Weights of a small transformer language model.
Architecture: RMSNorm before each block, rotary positions, no biases in attention or MLP, untied embeddings, local attention windows, gated attention, hashed n-gram embeddings, a smear gate, learned residual scales, weighted sums over earlier layers, capped logits.
Each number is 200 + 30 x the weight over the matrix's rms, rounded and kept within 0 to 999. Layers, rows and columns count from 0.

# down: layer 7 MLP down (transposed), 512x160, rms 0.043, rows 305-333, columns 0-79
# gate: layer 7 MLP gate, 512x160, rms 0.141, rows 306-333, columns 0-79
# up: layer 7 MLP up, 512x160, rms 0.15, rows 306-333, columns 0-79
down305,245,188,161,141,187,158,204,233,208,181,159,189,207,178,195,217,188,170,220,189,234,193,198,163,204,197,180,178,199,195,219,204,190,168,203,165,277,213,242,267,151,212,203,213,171,173,193,140,178,201,222,188,183,169,246,183,201,233,226,186,181,184,195,214,193,204,221,132,176,198,224,239,215,193,150,212,208,138,186,255
gate306,166,211,175,201,234,210,243,145,179,135,227,140,236,164,141,150,237,203,193,135,201,172,165,229,191,193,164,174,223,203,166,204,149,206,217,199,175,207,172,194,223,207,231,157,212,201,203,178,200,222,228,190,230,235,225,218,216,211,216,216,248,181,159,199,201,269,202,196,210,184,171,249,177,176,206,213,179,204,203,144
up306,201,140,165,175,236,182,152,225,209,198,129,192,170,242,159,198,187,188,228,220,174,245,228,241,183,187,197,190,182,172,188,172,216,211,228,150,217,220,228,240,204,219,192,218,159,186,173,188,205,222,208,191,156,220,233,204,276,238,219,185,153,176,183,215,214,152,205,152,200,145,249,204,217,199,197,207,172,247,178,193
down306,158,191,177,220,203,178,192,230,169,209,192,189,222,215,187,236,184,190,214,214,174,202,208,202,182,144,217,168,115,178,212,228,157,231,208,180,228,227,182,222,177,195,183,179,224,171,170,227,203,201,129,187,137,161,203,191,250,161,231,156,206,229,210,166,204,236,167,196,163,195,197,204,197,204,212,217,290,218,204,181
gate307,214,163,192,210,223,149,169,192,194,225,143,214,148,179,212,228,221,235,243,193,164,224,187,243,189,167,213,253,174,169,188,241,207,205,193,215,237,193,111,244,258,164,192,180,152,184,228,201,178,191,172,213,236,193,233,194,174,229,187,181,196,165,178,256,199,158,165,166,182,204,189,218,180,195,165,203,187,233,195,163
up307,190,195,165,281,220,194,162,203,192,144,192,173,248,227,215,175,202,208,179,181,236,253,185,207,213,195,229,206,167,133,132,189,113,233,231,217,206,190,197,236,208,214,184,213,83,217,260,190,195,220,236,237,213,212,218,209,230,172,258,207,167,234,240,175,152,190,226,164,217,190,198,228,199,244,194,212,184,206,148,255
down307,224,149,193,203,193,259,214,229,235,208,149,239,175,211,159,191,173,197,206,188,227,234,194,168,168,196,183,230,212,173,194,179,200,162,252,226,168,133,180,200,195,134,174,237,198,216,180,143,145,228,166,201,174,239,192,183,205,183,235,222,151,175,202,208,150,209,229,207,215,182,223,205,171,214,144,183,222,168,182,175
gate308,146,162,186,196,205,253,152,238,192,198,228,195,204,189,271,183,220,226,176,243,164,205,209,198,232,213,204,202,216,181,174,185,216,168,200,215,208,145,194,195,235,209,200,234,220,183,204,165,201,233,183,231,210,209,155,218,198,243,252,208,186,176,208,243,197,184,203,193,196,229,192,189,126,205,227,182,250,216,187,217
up308,214,201,192,265,192,215,193,255,221,200,223,209,198,219,225,178,168,213,195,232,232,223,216,177,186,198,189,193,176,232,187,155,207,185,126,177,225,171,223,199,173,218,198,232,246,188,184,237,204,192,155,200,186,219,205,184,235,215,252,189,207,174,206,224,185,183,197,172,224,218,216,148,190,195,221,208,172,201,193,216
down308,147,208,139,180,192,194,233,198,168,171,219,208,145,243,229,224,209,175,226,185,160,236,203,253,176,207,201,190,227,201,184,232,221,184,239,259,174,194,205,185,229,184,191,203,218,237,212,137,224,209,222,167,169,185,147,187,198,173,208,175,218,165,201,220,189,251,194,157,240,221,210,176,153,192,197,216,172,212,199,172
gate309,197,186,211,196,207,157,136,159,191,193,223,205,178,211,243,171,168,188,205,200,222,183,206,178,220,195,154,180,198,166,223,137,233,213,223,193,198,172,161,227,161,240,158,207,265,235,222,183,266,193,156,184,233,195,194,231,218,222,208,214,196,141,213,199,176,199,214,234,198,175,239,150,193,260,151,230,154,227,162,257
up309,139,213,176,200,173,220,233,205,117,207,192,174,221,189,253,142,185,220,230,189,225,213,173,214,215,198,220,204,221,227,190,230,182,163,157,192,203,184,180,180,250,245,242,257,223,155,212,199,174,250,164,161,187,146,245,172,205,233,273,146,197,237,188,207,221,202,172,197,246,158,201,163,195,166,213,188,158,177,199,166
down309,213,264,258,165,207,204,250,195,215,217,244,204,228,132,230,174,200,247,203,176,199,167,175,169,189,202,266,156,225,181,202,312,162,184,175,230,286,216,210,191,219,215,245,188,210,246,145,225,192,185,155,166,183,224,271,234,214,231,214,213,244,226,212,160,234,138,198,208,195,205,230,128,222,213,191,182,169,175,218,220
gate310,171,204,202,234,238,221,216,188,160,159,228,230,178,205,157,219,166,226,181,207,191,252,240,261,188,198,180,176,183,183,247,162,199,187,267,191,149,173,223,192,196,216,179,213,180,244,175,157,114,209,139,162,199,220,216,174,228,256,189,202,217,144,192,196,204,179,193,207,210,211,224,166,132,219,209,209,278,166,197,181
up310,172,239,189,228,200,234,171,257,218,228,187,183,215,192,257,213,234,209,168,185,236,155,215,166,184,176,202,253,214,208,188,194,142,243,204,239,209,189,216,228,280,213,248,160,213,215,231,237,184,200,208,172,200,142,160,148,207,160,265,247,172,201,183,168,206,169,210,235,155,143,206,201,230,177,205,229,199,195,182,171
down310,180,219,205,193,187,205,245,211,191,176,171,206,235,128,202,199,200,224,168,193,238,240,233,186,192,183,224,189,182,181,230,169,173,204,259,183,241,214,230,200,232,190,198,195,158,239,184,215,200,213,179,177,198,135,198,163,172,188,181,162,219,180,213,129,246,171,198,221,211,143,195,222,201,218,197,239,185,217,198,175
gate311,240,244,189,232,178,219,232,137,149,160,181,204,202,183,217,255,187,207,167,164,197,247,200,188,219,216,174,172,171,124,230,218,264,206,195,147,188,198,165,200,236,213,216,212,180,205,232,228,195,149,185,196,199,197,179,226,196,225,206,205,200,226,205,176,250,213,148,164,252,205,204,254,217,180,180,173,235,191,197,170
up311,156,188,210,140,248,236,213,241,218,113,178,188,218,194,234,212,226,191,150,243,192,206,235,233,217,196,199,225,212,228,206,197,180,230,222,206,215,222,192,197,198,248,157,184,189,231,225,221,229,227,166,225,213,203,213,209,162,209,249,245,227,236,208,186,182,184,167,200,176,201,118,242,169,230,195,195,176,229,224,203
down311,160,244,212,263,208,215,203,173,146,165,193,195,176,220,215,222,189,232,154,229,266,174,224,218,178,174,232,179,236,165,234,213,178,169,231,179,209,209,204,141,150,245,245,207,229,211,185,187,168,278,166,192,201,251,220,232,213,175,198,181,201,186,257,193,241,249,193,177,178,197,178,232,205,174,162,196,188,224,187,186
gate312,249,153,193,228,206,174,200,225,215,175,213,200,191,215,129,177,130,169,173,198,250,161,201,176,202,160,214,207,169,197,257,210,249,227,146,222,231,201,223,241,202,240,228,196,234,144,253,155,195,209,182,226,174,197,209,274,171,235,158,175,216,223,206,224,185,201,225,185,249,195,147,209,137,179,170,230,204,181,192,211
up312,239,189,177,178,207,180,185,203,180,220,269,180,191,188,158,191,189,144,141,181,209,236,193,176,173,237,165,194,174,197,212,195,219,185,162,179,181,211,153,150,213,270,188,216,173,215,192,200,222,185,207,159,187,187,225,127,247,189,199,237,178,257,217,169,233,224,161,174,213,156,209,175,180,220,179,223,185,250,203,250
down312,230,216,186,193,187,199,262,232,157,267,187,215,255,224,238,210,152,223,204,239,197,211,200,224,198,170,200,178,208,185,203,202,221,151,205,240,202,184,170,206,226,209,224,178,202,190,189,212,193,190,208,183,160,241,188,202,191,196,196,198,190,155,197,181,243,180,195,187,218,202,239,210,218,156,187,193,244,215,171,187
gate313,241,262,230,204,194,153,229,250,244,219,225,212,181,188,208,174,231,172,167,225,221,234,226,154,222,197,198,218,179,179,159,179,233,197,211,180,199,188,192,142,174,204,184,211,211,184,242,161,204,222,244,161,204,209,225,226,246,179,200,235,222,202,178,214,193,180,234,236,185,233,265,140,205,216,174,197,227,186,183,193
up313,187,265,246,246,199,184,218,202,224,229,255,206,195,223,264,183,174,193,185,198,221,181,188,145,214,178,183,235,182,177,159,200,214,222,201,208,198,183,178,201,192,205,208,210,220,188,225,171,164,236,222,162,225,228,212,206,222,199,190,245,206,235,181,199,145,185,253,236,190,189,255,198,201,193,210,248,240,210,173,196
down313,202,253,112,163,190,214,251,164,193,221,192,180,206,135,160,140,201,131,172,169,187,236,185,197,243,165,226,153,239,207,187,205,141,172,203,165,167,239,167,199,228,187,168,156,187,225,214,167,167,201,206,196,163,206,220,141,207,191,206,262,232,236,192,203,195,213,203,151,227,155,159,168,191,197,174,222,215,182,249,247
gate314,188,212,167,187,157,187,269,193,165,204,123,234,238,160,208,157,246,218,166,231,253,199,214,133,150,240,205,195,188,195,178,201,162,202,200,220,171,219,159,139,158,221,211,209,241,189,182,277,183,197,216,206,189,182,210,227,231,180,177,169,173,154,194,214,219,230,159,201,226,212,198,222,191,246,213,189,220,203,223,207
up314,219,175,216,225,212,219,230,195,238,187,191,183,202,163,199,207,192,178,213,220,176,174,231,202,233,195,242,161,253,204,152,211,174,211,226,173,195,190,138,178,230,234,170,139,154,203,202,240,229,176,185,143,210,234,203,168,164,190,194,221,244,150,234,230,212,242,229,170,171,242,199,178,206,172,173,162,147,182,206,200
down314,219,221,172,195,178,204,223,176,172,173,199,191,203,206,145,193,156,207,254,214,218,197,158,249,226,175,194,221,163,211,178,198,173,197,224,197,157,163,206,192,234,202,181,214,245,168,193,180,204,157,218,176,202,191,170,215,186,151,177,216,231,154,161,191,184,199,227,191,212,200,187,199,158,154,193,217,235,199,161,238
gate315,253,179,218,181,227,146,207,208,235,146,144,220,215,239,198,213,206,235,200,127,237,216,199,217,231,264,233,164,219,276,243,192,206,200,210,157,249,204,212,165,186,186,207,217,225,157,212,186,210,248,161,177,216,179,206,165,259,247,192,191,239,205,226,177,217,219,163,237,246,197,231,185,207,219,236,179,191,176,195,213
up315,181,244,160,154,152,180,196,166,225,183,213,221,134,182,189,187,154,196,249,164,174,154,155,279,176,207,223,226,201,131,222,181,247,177,200,217,212,199,221,195,165,196,229,230,201,229,207,228,175,206,209,181,191,217,181,175,160,259,171,211,192,179,200,215,168,157,202,144,198,187,256,201,184,193,189,268,114,202,207,213
down315,244,213,181,224,206,199,226,180,218,212,205,193,167,138,176,207,166,166,175,192,177,188,246,242,192,224,205,245,213,123,241,166,198,150,213,273,224,190,144,176,210,160,152,199,207,256,223,185,181,171,208,168,191,194,199,215,163,189,160,223,158,211,199,194,205,193,195,171,280,139,226,168,153,167,168,205,221,222,213,220
gate316,155,148,188,179,188,183,203,145,167,189,222,208,190,181,175,160,241,261,167,188,180,216,161,193,175,222,194,188,190,206,174,199,186,263,241,186,175,195,233,195,220,236,235,195,170,196,172,137,219,156,247,203,241,237,227,254,151,196,191,183,197,168,228,238,231,224,216,164,189,204,181,257,203,225,212,253,185,198,187,201
up316,163,147,209,227,234,219,209,235,173,217,228,234,154,172,177,199,237,206,228,226,165,222,228,198,207,165,154,193,216,180,144,188,188,220,176,220,213,148,211,266,208,205,170,238,196,190,223,208,193,174,222,190,204,215,256,194,151,195,206,169,214,235,169,239,199,212,213,244,219,220,231,218,196,257,255,254,184,190,195,257
down316,183,164,172,205,214,201,188,233,246,225,181,232,202,202,146,239,144,254,187,211,174,191,181,169,177,219,224,190,237,240,178,195,179,258,218,180,196,197,228,211,206,209,257,145,189,231,207,232,204,204,200,220,186,192,200,151,97,188,209,178,191,206,189,222,238,177,214,228,222,231,199,269,216,163,190,234,223,203,170,208
gate317,203,224,227,275,203,181,205,174,211,213,188,192,140,210,165,173,241,231,216,234,217,199,195,160,178,182,255,184,176,161,228,169,173,173,150,165,191,241,205,268,216,204,196,222,130,183,185,178,222,231,178,164,213,167,246,202,185,180,232,192,161,151,207,233,182,172,182,226,169,228,194,260,216,159,154,114,217,164,187,260
up317,237,199,184,153,219,237,175,205,212,169,197,191,189,164,248,223,212,204,227,226,213,217,206,158,188,231,169,234,251,212,162,251,234,223,208,183,232,164,176,175,221,177,182,171,213,191,183,166,185,171,214,160,143,204,185,260,224,184,211,215,244,299,209,215,157,239,165,168,226,174,206,181,141,191,274,266,222,212,227,177
down317,224,188,213,192,253,226,183,221,191,209,198,194,249,229,253,219,222,181,247,171,227,147,156,209,161,230,209,140,235,214,196,212,187,224,161,213,239,168,230,200,176,191,139,215,211,183,133,223,208,206,251,171,233,238,147,207,224,177,193,219,228,215,151,186,223,187,187,165,207,242,185,181,197,230,243,215,203,201,204,152
gate318,211,235,161,200,213,226,186,164,196,181,260,200,147,206,151,203,214,219,227,207,221,225,230,238,231,237,198,189,181,256,182,212,213,206,201,180,175,211,187,172,212,246,194,250,213,194,157,186,248,217,205,213,268,161,138,196,181,261,211,225,164,217,199,209,184,192,229,228,168,191,164,208,174,173,203,250,197,193,207,218
up318,206,168,162,232,269,182,232,178,190,174,221,223,264,284,253,194,151,223,188,200,235,181,150,183,207,202,215,175,165,199,209,176,144,219,169,180,215,227,221,228,231,193,216,191,188,167,200,190,174,176,250,127,164,182,167,221,153,219,222,127,205,198,148,193,175,214,233,259,174,260,157,197,237,183,196,159,204,213,216,210
down318,177,186,170,175,190,217,206,215,183,206,180,191,199,285,183,216,174,252,199,171,177,164,242,193,198,189,173,173,190,231,169,170,235,186,218,188,226,227,206,232,200,211,203,192,196,226,196,177,237,193,180,211,180,208,212,145,233,195,186,204,266,185,204,131,207,195,189,183,209,184,211,181,218,155,187,212,164,155,197,227
gate319,256,200,205,215,207,205,173,194,204,215,238,214,188,235,218,141,192,172,193,212,261,209,241,141,156,217,189,209,173,142,141,247,219,189,210,195,207,151,246,172,191,280,271,185,185,168,195,200,187,187,189,178,201,213,173,256,242,223,185,218,199,175,192,151,202,207,246,163,221,172,177,246,185,210,286,164,225,191,218,223
up319,209,178,218,230,164,185,199,233,189,234,176,208,244,156,220,230,195,182,182,189,214,224,199,212,236,218,220,227,223,222,190,194,209,137,205,194,183,191,193,219,220,198,235,178,210,196,180,151,176,214,157,245,135,200,196,168,219,220,204,139,207,193,178,208,171,166,190,220,180,159,127,211,221,224,198,206,213,205,206,155
down319,187,218,204,187,165,241,152,199,179,180,186,196,231,167,197,180,209,176,203,184,206,182,209,157,230,187,196,252,207,186,183,235,211,220,228,213,228,172,245,178,214,176,200,241,208,126,183,178,213,244,203,244,198,170,185,250,186,190,184,191,182,267,208,208,232,147,234,193,178,214,228,260,178,218,207,141,246,210,213,219
gate320,165,256,174,250,196,190,187,214,136,232,161,130,173,209,148,248,205,241,216,201,168,206,179,196,209,257,160,189,209,161,229,237,181,190,202,169,176,208,167,234,179,251,182,225,170,258,208,163,243,168,214,241,218,195,256,151,182,226,214,160,218,225,235,214,165,222,132,192,201,190,180,170,206,197,213,239,162,242,179,226
up320,160,191,212,220,208,152,250,208,174,195,215,153,186,165,178,221,228,236,266,199,192,196,229,186,187,205,139,176,262,214,221,193,203,161,196,219,158,197,166,140,212,188,190,240,190,227,181,203,259,233,228,222,152,192,225,202,154,180,196,218,197,223,217,206,177,260,182,199,160,201,216,188,173,186,209,165,230,255,208,179
down320,214,203,266,177,163,235,125,162,174,150,171,163,160,230,168,153,132,222,191,265,191,207,223,166,180,165,185,207,277,263,171,221,169,146,265,183,160,215,199,219,178,145,217,178,198,134,174,251,190,209,247,279,154,185,222,115,211,253,214,215,162,192,161,164,201,228,204,211,221,162,177,242,218,200,206,214,235,152,224,193
gate321,182,153,195,156,139,190,199,192,239,249,234,187,230,230,160,196,201,215,208,221,201,168,188,214,226,271,169,211,228,194,166,201,196,194,196,196,177,211,172,236,202,260,228,253,199,248,181,217,176,186,238,156,238,184,217,164,161,187,227,161,181,181,224,200,183,216,209,141,189,192,215,158,144,217,256,171,231,181,155,199
up321,228,238,192,186,213,217,243,139,168,177,211,245,124,226,183,171,140,226,180,136,191,218,208,235,178,131,283,166,214,218,225,182,231,201,209,231,137,179,243,189,174,171,161,205,255,210,184,203,152,190,196,227,192,151,171,231,199,215,256,229,177,210,216,214,241,171,211,197,206,226,221,192,176,184,151,190,241,235,242,224
down321,211,205,181,239,233,201,199,204,190,185,250,192,246,227,228,222,208,213,225,156,196,204,193,223,153,166,215,132,228,202,216,196,216,138,209,207,171,182,222,171,161,143,219,260,164,175,138,238,258,173,201,201,212,254,216,215,212,224,122,271,216,208,225,177,189,155,198,182,172,230,155,201,207,188,178,220,186,203,190,259
gate322,202,222,187,230,254,210,186,229,181,216,187,234,218,243,149,203,226,202,206,219,129,231,191,159,154,214,181,207,212,167,251,204,241,205,163,209,208,176,137,211,165,206,158,197,148,213,226,186,176,188,175,230,225,135,244,167,223,186,188,220,178,214,187,264,232,179,162,161,191,212,262,169,224,196,180,188,199,147,143,153
up322,209,217,200,237,187,202,179,236,186,167,174,195,245,231,229,175,224,180,218,198,240,186,173,221,216,210,236,168,148,158,286,156,226,204,188,207,216,235,183,211,180,237,208,222,223,239,212,225,189,212,140,156,188,200,201,235,202,212,190,197,201,222,197,201,208,243,231,159,175,219,144,220,189,191,147,231,223,206,200,194
down322,154,195,181,199,197,190,204,209,141,232,197,224,194,228,197,221,169,229,141,215,167,147,196,233,183,210,235,170,180,174,219,167,169,196,192,213,194,216,167,228,203,179,182,207,226,230,226,236,155,201,201,164,195,181,164,176,214,185,225,212,170,217,160,173,215,158,231,225,193,209,223,177,193,185,194,248,203,149,170,240
gate323,210,206,232,198,230,197,200,185,197,175,263,201,207,263,165,192,257,164,208,201,252,224,219,187,161,213,232,216,176,239,238,273,181,178,270,154,226,198,202,182,193,204,162,201,199,226,183,197,196,193,181,248,195,244,203,211,193,179,181,212,252,200,162,228,198,189,236,192,166,229,210,246,209,182,245,226,178,221,163,190
up323,195,273,245,162,216,203,216,230,175,217,212,163,191,222,194,221,252,215,188,215,227,215,194,237,209,162,208,230,181,169,173,192,233,151,208,167,203,177,187,186,215,239,219,188,257,212,173,215,192,214,177,160,199,227,161,215,161,193,239,186,295,191,188,291,133,198,252,164,152,211,215,199,226,242,178,210,152,207,226,227
down323,162,170,168,202,207,206,188,221,241,184,167,214,213,218,231,157,206,164,225,207,215,197,193,225,156,190,226,169,260,263,154,224,181,221,219,283,180,237,176,224,186,202,200,228,178,264,225,235,214,182,183,163,211,176,209,186,150,205,177,216,212,212,236,225,191,218,187,148,175,194,199,241,218,175,211,186,191,201,213,207
gate324,241,164,186,255,201,205,205,199,196,230,243,219,211,232,170,205,172,216,199,205,192,252,212,245,201,226,226,202,229,143,159,189,273,221,187,226,254,269,274,225,181,251,234,223,236,216,231,198,213,147,155,218,214,239,235,185,233,178,157,252,193,222,229,195,162,167,197,168,172,193,208,222,175,216,273,209,189,226,195,218
up324,222,222,172,217,231,195,240,178,224,192,211,166,220,127,217,181,199,169,213,147,175,202,201,210,232,230,310,173,241,199,177,216,167,180,218,143,218,214,202,279,232,242,183,157,200,154,160,215,228,182,182,260,196,199,219,216,164,158,208,206,196,223,159,184,255,210,227,169,224,212,204,201,195,197,133,159,201,193,201,224
down324,204,200,209,227,193,184,237,172,218,157,193,165,200,136,187,190,193,172,201,235,226,152,223,163,213,175,239,230,154,150,196,194,186,206,217,195,209,221,164,204,194,180,206,188,209,232,186,230,227,219,235,205,195,217,197,229,241,187,203,194,169,198,173,266,227,173,214,133,215,199,209,183,223,212,159,223,168,191,182,195
gate325,162,176,172,182,163,244,163,160,174,213,231,229,182,175,186,186,202,160,193,164,155,203,167,222,177,162,170,169,216,216,196,239,207,174,136,258,221,190,192,193,202,220,197,190,227,214,139,216,201,207,209,187,164,181,190,212,195,172,184,195,192,205,152,220,203,194,150,209,242,256,153,174,206,171,146,166,186,104,192,209
up325,175,161,199,228,194,201,229,161,209,186,212,244,270,232,152,227,187,187,203,182,153,179,203,238,183,145,203,205,221,183,269,218,255,217,192,192,182,194,182,168,182,230,224,235,236,181,153,230,186,188,157,157,191,200,229,132,236,246,227,219,196,239,166,184,226,208,183,263,217,225,236,157,261,167,188,207,153,215,211,184
down325,226,208,145,222,239,165,200,181,214,114,223,207,218,169,238,180,228,231,238,143,177,191,207,188,225,195,241,202,244,189,164,254,208,218,203,201,241,187,200,160,164,256,220,231,172,177,160,176,183,139,156,240,233,197,177,204,167,209,215,160,177,221,243,205,198,203,208,171,181,223,199,208,183,231,252,180,196,212,189,214
gate326,167,183,284,156,148,233,194,203,224,180,256,210,161,238,207,215,220,228,198,214,166,213,217,188,183,153,219,176,168,178,202,249,200,257,224,186,207,189,195,182,194,154,214,148,204,257,169,222,234,227,164,177,170,197,171,184,215,185,195,189,267,221,176,171,222,179,146,229,256,204,220,244,214,227,203,171,206,234,205,150
up326,190,204,286,224,147,202,192,217,215,155,188,189,174,177,235,229,224,163,210,148,196,214,241,219,193,174,191,221,177,152,233,213,148,185,236,177,204,240,177,215,212,191,187,200,170,196,244,161,217,205,200,196,225,211,239,203,190,223,170,214,239,200,223,171,216,208,154,254,208,201,155,193,199,216,199,225,201,227,251,204
down326,176,260,220,224,208,194,255,247,172,225,242,194,238,200,224,204,156,238,160,204,176,182,208,186,183,167,163,222,215,235,228,184,193,227,251,188,234,204,229,191,210,164,195,246,179,184,167,231,238,138,221,241,177,182,172,116,221,189,166,217,228,162,170,161,182,184,161,200,199,173,242,174,167,186,194,227,154,145,211,201
gate327,237,150,197,207,184,144,221,173,190,203,205,199,218,175,156,202,270,231,200,187,238,189,267,216,151,267,217,244,189,257,186,193,246,215,259,273,151,256,232,193,171,231,211,220,176,204,248,253,245,155,212,207,219,214,239,180,255,192,229,173,198,229,182,181,196,190,254,126,193,179,228,161,194,228,197,214,191,205,197,198
up327,181,140,192,215,217,210,152,205,185,188,221,219,149,222,230,201,203,212,164,187,228,192,199,213,217,145,203,226,202,252,172,200,244,192,205,186,199,194,192,188,167,187,253,212,192,162,137,244,174,196,211,207,158,177,201,194,263,245,186,208,172,223,220,202,203,137,222,197,192,182,206,253,175,220,189,209,180,172,203,169
down327,198,229,230,216,208,221,235,175,189,241,206,149,192,193,214,163,174,263,175,162,235,237,139,173,205,166,188,191,212,202,226,215,217,226,166,169,226,219,169,205,202,198,226,194,186,169,181,197,175,148,213,205,218,124,218,197,172,245,187,179,239,212,209,191,193,164,180,189,148,145,218,210,232,180,224,240,177,192,206,222
gate328,169,201,210,179,185,189,207,244,243,207,153,223,225,165,202,219,198,181,167,217,197,211,157,211,157,195,166,247,204,212,197,268,226,171,172,231,224,174,222,233,163,175,216,164,203,220,160,180,189,164,221,214,199,200,185,225,171,233,162,150,141,216,201,194,183,144,139,233,199,256,219,186,224,238,201,186,157,175,155,195
up328,214,209,183,231,139,202,170,208,177,152,216,200,188,222,137,187,159,271,241,224,152,166,219,206,229,176,222,227,247,193,204,135,210,190,212,196,193,189,150,191,200,147,241,237,193,187,171,187,205,163,201,172,210,130,245,193,210,184,236,198,156,182,182,175,199,251,141,244,173,222,202,203,148,231,152,217,162,225,230,183
down328,202,219,207,209,194,191,168,253,187,211,205,165,208,172,205,136,204,187,226,247,182,147,181,213,223,230,219,207,233,222,216,193,192,172,207,235,209,207,215,182,197,201,206,229,212,226,219,206,209,271,227,185,204,156,220,184,205,228,179,189,233,188,150,173,206,191,211,214,180,198,202,190,141,154,254,218,198,199,198,187
gate329,198,194,204,165,192,200,156,196,153,198,205,176,197,190,206,204,193,190,191,209,261,122,175,164,202,188,186,202,240,161,207,220,182,165,212,220,198,236,185,196,221,192,248,214,195,170,194,214,238,201,194,178,197,238,211,199,222,191,202,207,222,267,219,176,189,166,214,165,196,188,192,218,265,222,222,203,164,159,172,266
up329,263,226,160,191,193,184,199,199,224,201,199,239,199,208,165,178,218,202,196,227,249,193,234,223,192,231,240,206,194,171,271,299,124,160,203,204,177,188,224,208,155,183,180,177,222,238,187,203,203,210,157,211,182,253,201,199,167,171,172,167,240,131,213,186,180,243,216,217,201,181,199,207,257,177,195,180,214,198,226,225
down329,179,170,251,217,183,200,167,212,182,190,201,172,214,172,197,190,215,204,234,208,195,236,172,214,216,233,207,180,202,202,232,232,143,219,125,224,168,216,229,243,253,239,227,193,195,198,228,193,173,206,182,194,180,188,207,244,207,202,197,215,217,197,200,180,130,192,228,207,160,241,166,225,216,118,199,231,218,215,232,273
gate330,178,226,155,204,167,163,141,201,194,192,184,230,198,219,216,138,250,224,198,179,169,199,192,178,161,199,175,179,185,195,215,211,184,197,228,283,226,243,212,216,191,255,197,185,226,152,181,233,158,212,219,271,279,256,226,206,187,153,215,239,176,210,208,239,229,222,203,212,219,247,204,148,254,193,163,214,220,238,185,191
up330,212,148,179,193,251,166,207,144,214,216,206,209,199,218,183,243,159,156,146,176,217,193,171,221,203,215,211,225,224,180,194,244,172,153,201,163,212,192,174,168,171,160,224,175,211,192,174,177,215,200,192,218,196,176,228,207,214,231,176,141,172,192,219,203,163,203,170,205,209,147,153,210,141,185,152,259,180,206,196,245
down330,238,205,169,266,194,138,183,218,177,215,195,203,223,145,213,236,184,201,185,194,196,193,196,207,169,209,265,285,151,227,158,194,194,173,187,185,199,165,227,173,212,122,147,168,210,184,204,203,169,226,181,231,188,167,189,204,215,246,171,148,206,183,164,163,205,145,158,181,196,213,252,136,231,220,171,231,223,168,228,211
gate331,222,193,209,233,173,251,185,256,219,204,234,215,211,153,195,186,226,203,150,195,188,217,208,241,148,239,197,256,181,203,213,163,213,216,259,210,244,179,195,225,226,206,221,231,175,166,181,165,171,201,182,225,218,171,232,229,242,196,173,227,196,190,198,190,158,207,208,135,223,213,193,189,138,168,236,178,191,220,180,176
up331,212,150,204,174,175,227,202,223,182,224,254,186,202,185,201,196,230,214,165,178,169,162,209,178,280,195,150,238,169,207,240,166,214,164,197,187,222,180,223,197,223,204,182,178,165,177,238,242,172,186,201,205,154,199,153,183,186,188,176,278,226,216,193,213,193,146,229,233,231,189,194,194,172,142,183,221,253,185,235,195
down331,185,212,234,178,222,162,227,178,184,201,202,158,219,189,189,209,219,180,225,233,172,180,275,250,194,236,183,181,186,169,187,135,160,219,215,196,279,241,211,179,180,208,248,195,240,197,127,200,180,188,185,236,220,201,203,235,175,229,175,208,218,166,180,212,220,181,197,220,204,176,176,222,184,192,241,274,243,270,213,207
gate332,157,239,233,187,216,146,224,185,177,162,236,225,213,229,156,166,218,202,225,216,161,189,175,157,215,191,186,239,181,225,196,240,205,221,177,250,175,231,195,209,206,223,179,203,211,202,199,192,240,182,213,176,171,146,231,242,180,227,197,209,202,143,225,256,204,216,216,227,228,156,182,227,195,205,182,182,150,206,182,208
up332,166,174,217,177,219,218,183,203,245,207,187,196,169,214,219,174,263,140,203,179,203,231,229,223,173,179,256,227,180,207,165,231,194,152,233,277,227,286,180,154,191,214,206,203,179,241,190,173,228,222,161,205,162,224,163,200,230,163,185,215,191,196,213,226,220,214,229,213,204,194,218,231,170,203,158,196,182,218,248,184
down332,209,184,138,177,150,234,200,205,190,192,221,200,171,248,211,185,220,199,183,224,213,194,195,234,193,234,213,210,207,200,199,252,196,196,168,196,209,195,203,209,227,204,235,190,193,244,172,192,190,173,191,170,205,232,196,202,243,141,177,244,219,190,179,178,165,224,229,200,195,176,155,159,185,186,183,165,207,213,198,217
gate333,167,227,197,179,269,204,196,167,208,183,214,202,219,268,196,219,171,185,201,202,196,198,162,213,217,215,179,231,221,223,182,198,170,156,246,174,179,255,184,209,222,178,259,169,223,170,230,209,234,177,166,176,175,231,193,209,190,208,163,189,181,206,174,212,173,258,231,198,229,244,214,174,259,193,171,205,176,229,230,210
up333,173,293,266,198,222,155,180,208,202,210,176,160,179,179,210,146,193,154,163,213,217,196,266,172,193,205,161,232,176,267,175,228,174,179,192,200,178,205,189,224,214,188,218,193,266,163,199,165,145,181,178,221,222,224,171,205,223,267,216,195,223,249,209,248,185,171,208,212,190,182,247,145,232,202,252,248,146,223,189,209
down333,166,257,235,195,207,237,176,271,202,190,190,229,227,231,187,153,195,200,174,223,200,176,128,217,214,202,206,213,215,212,196,174,148,206,176,204,223,181,141,172,178,200,232,201,257,179,166,193,209,206,177,211,185,220,194,145,246,176,174,168,207,201,194,271,164,214,181,162,212,189,197,202,199,170,158,238,159,198,193,162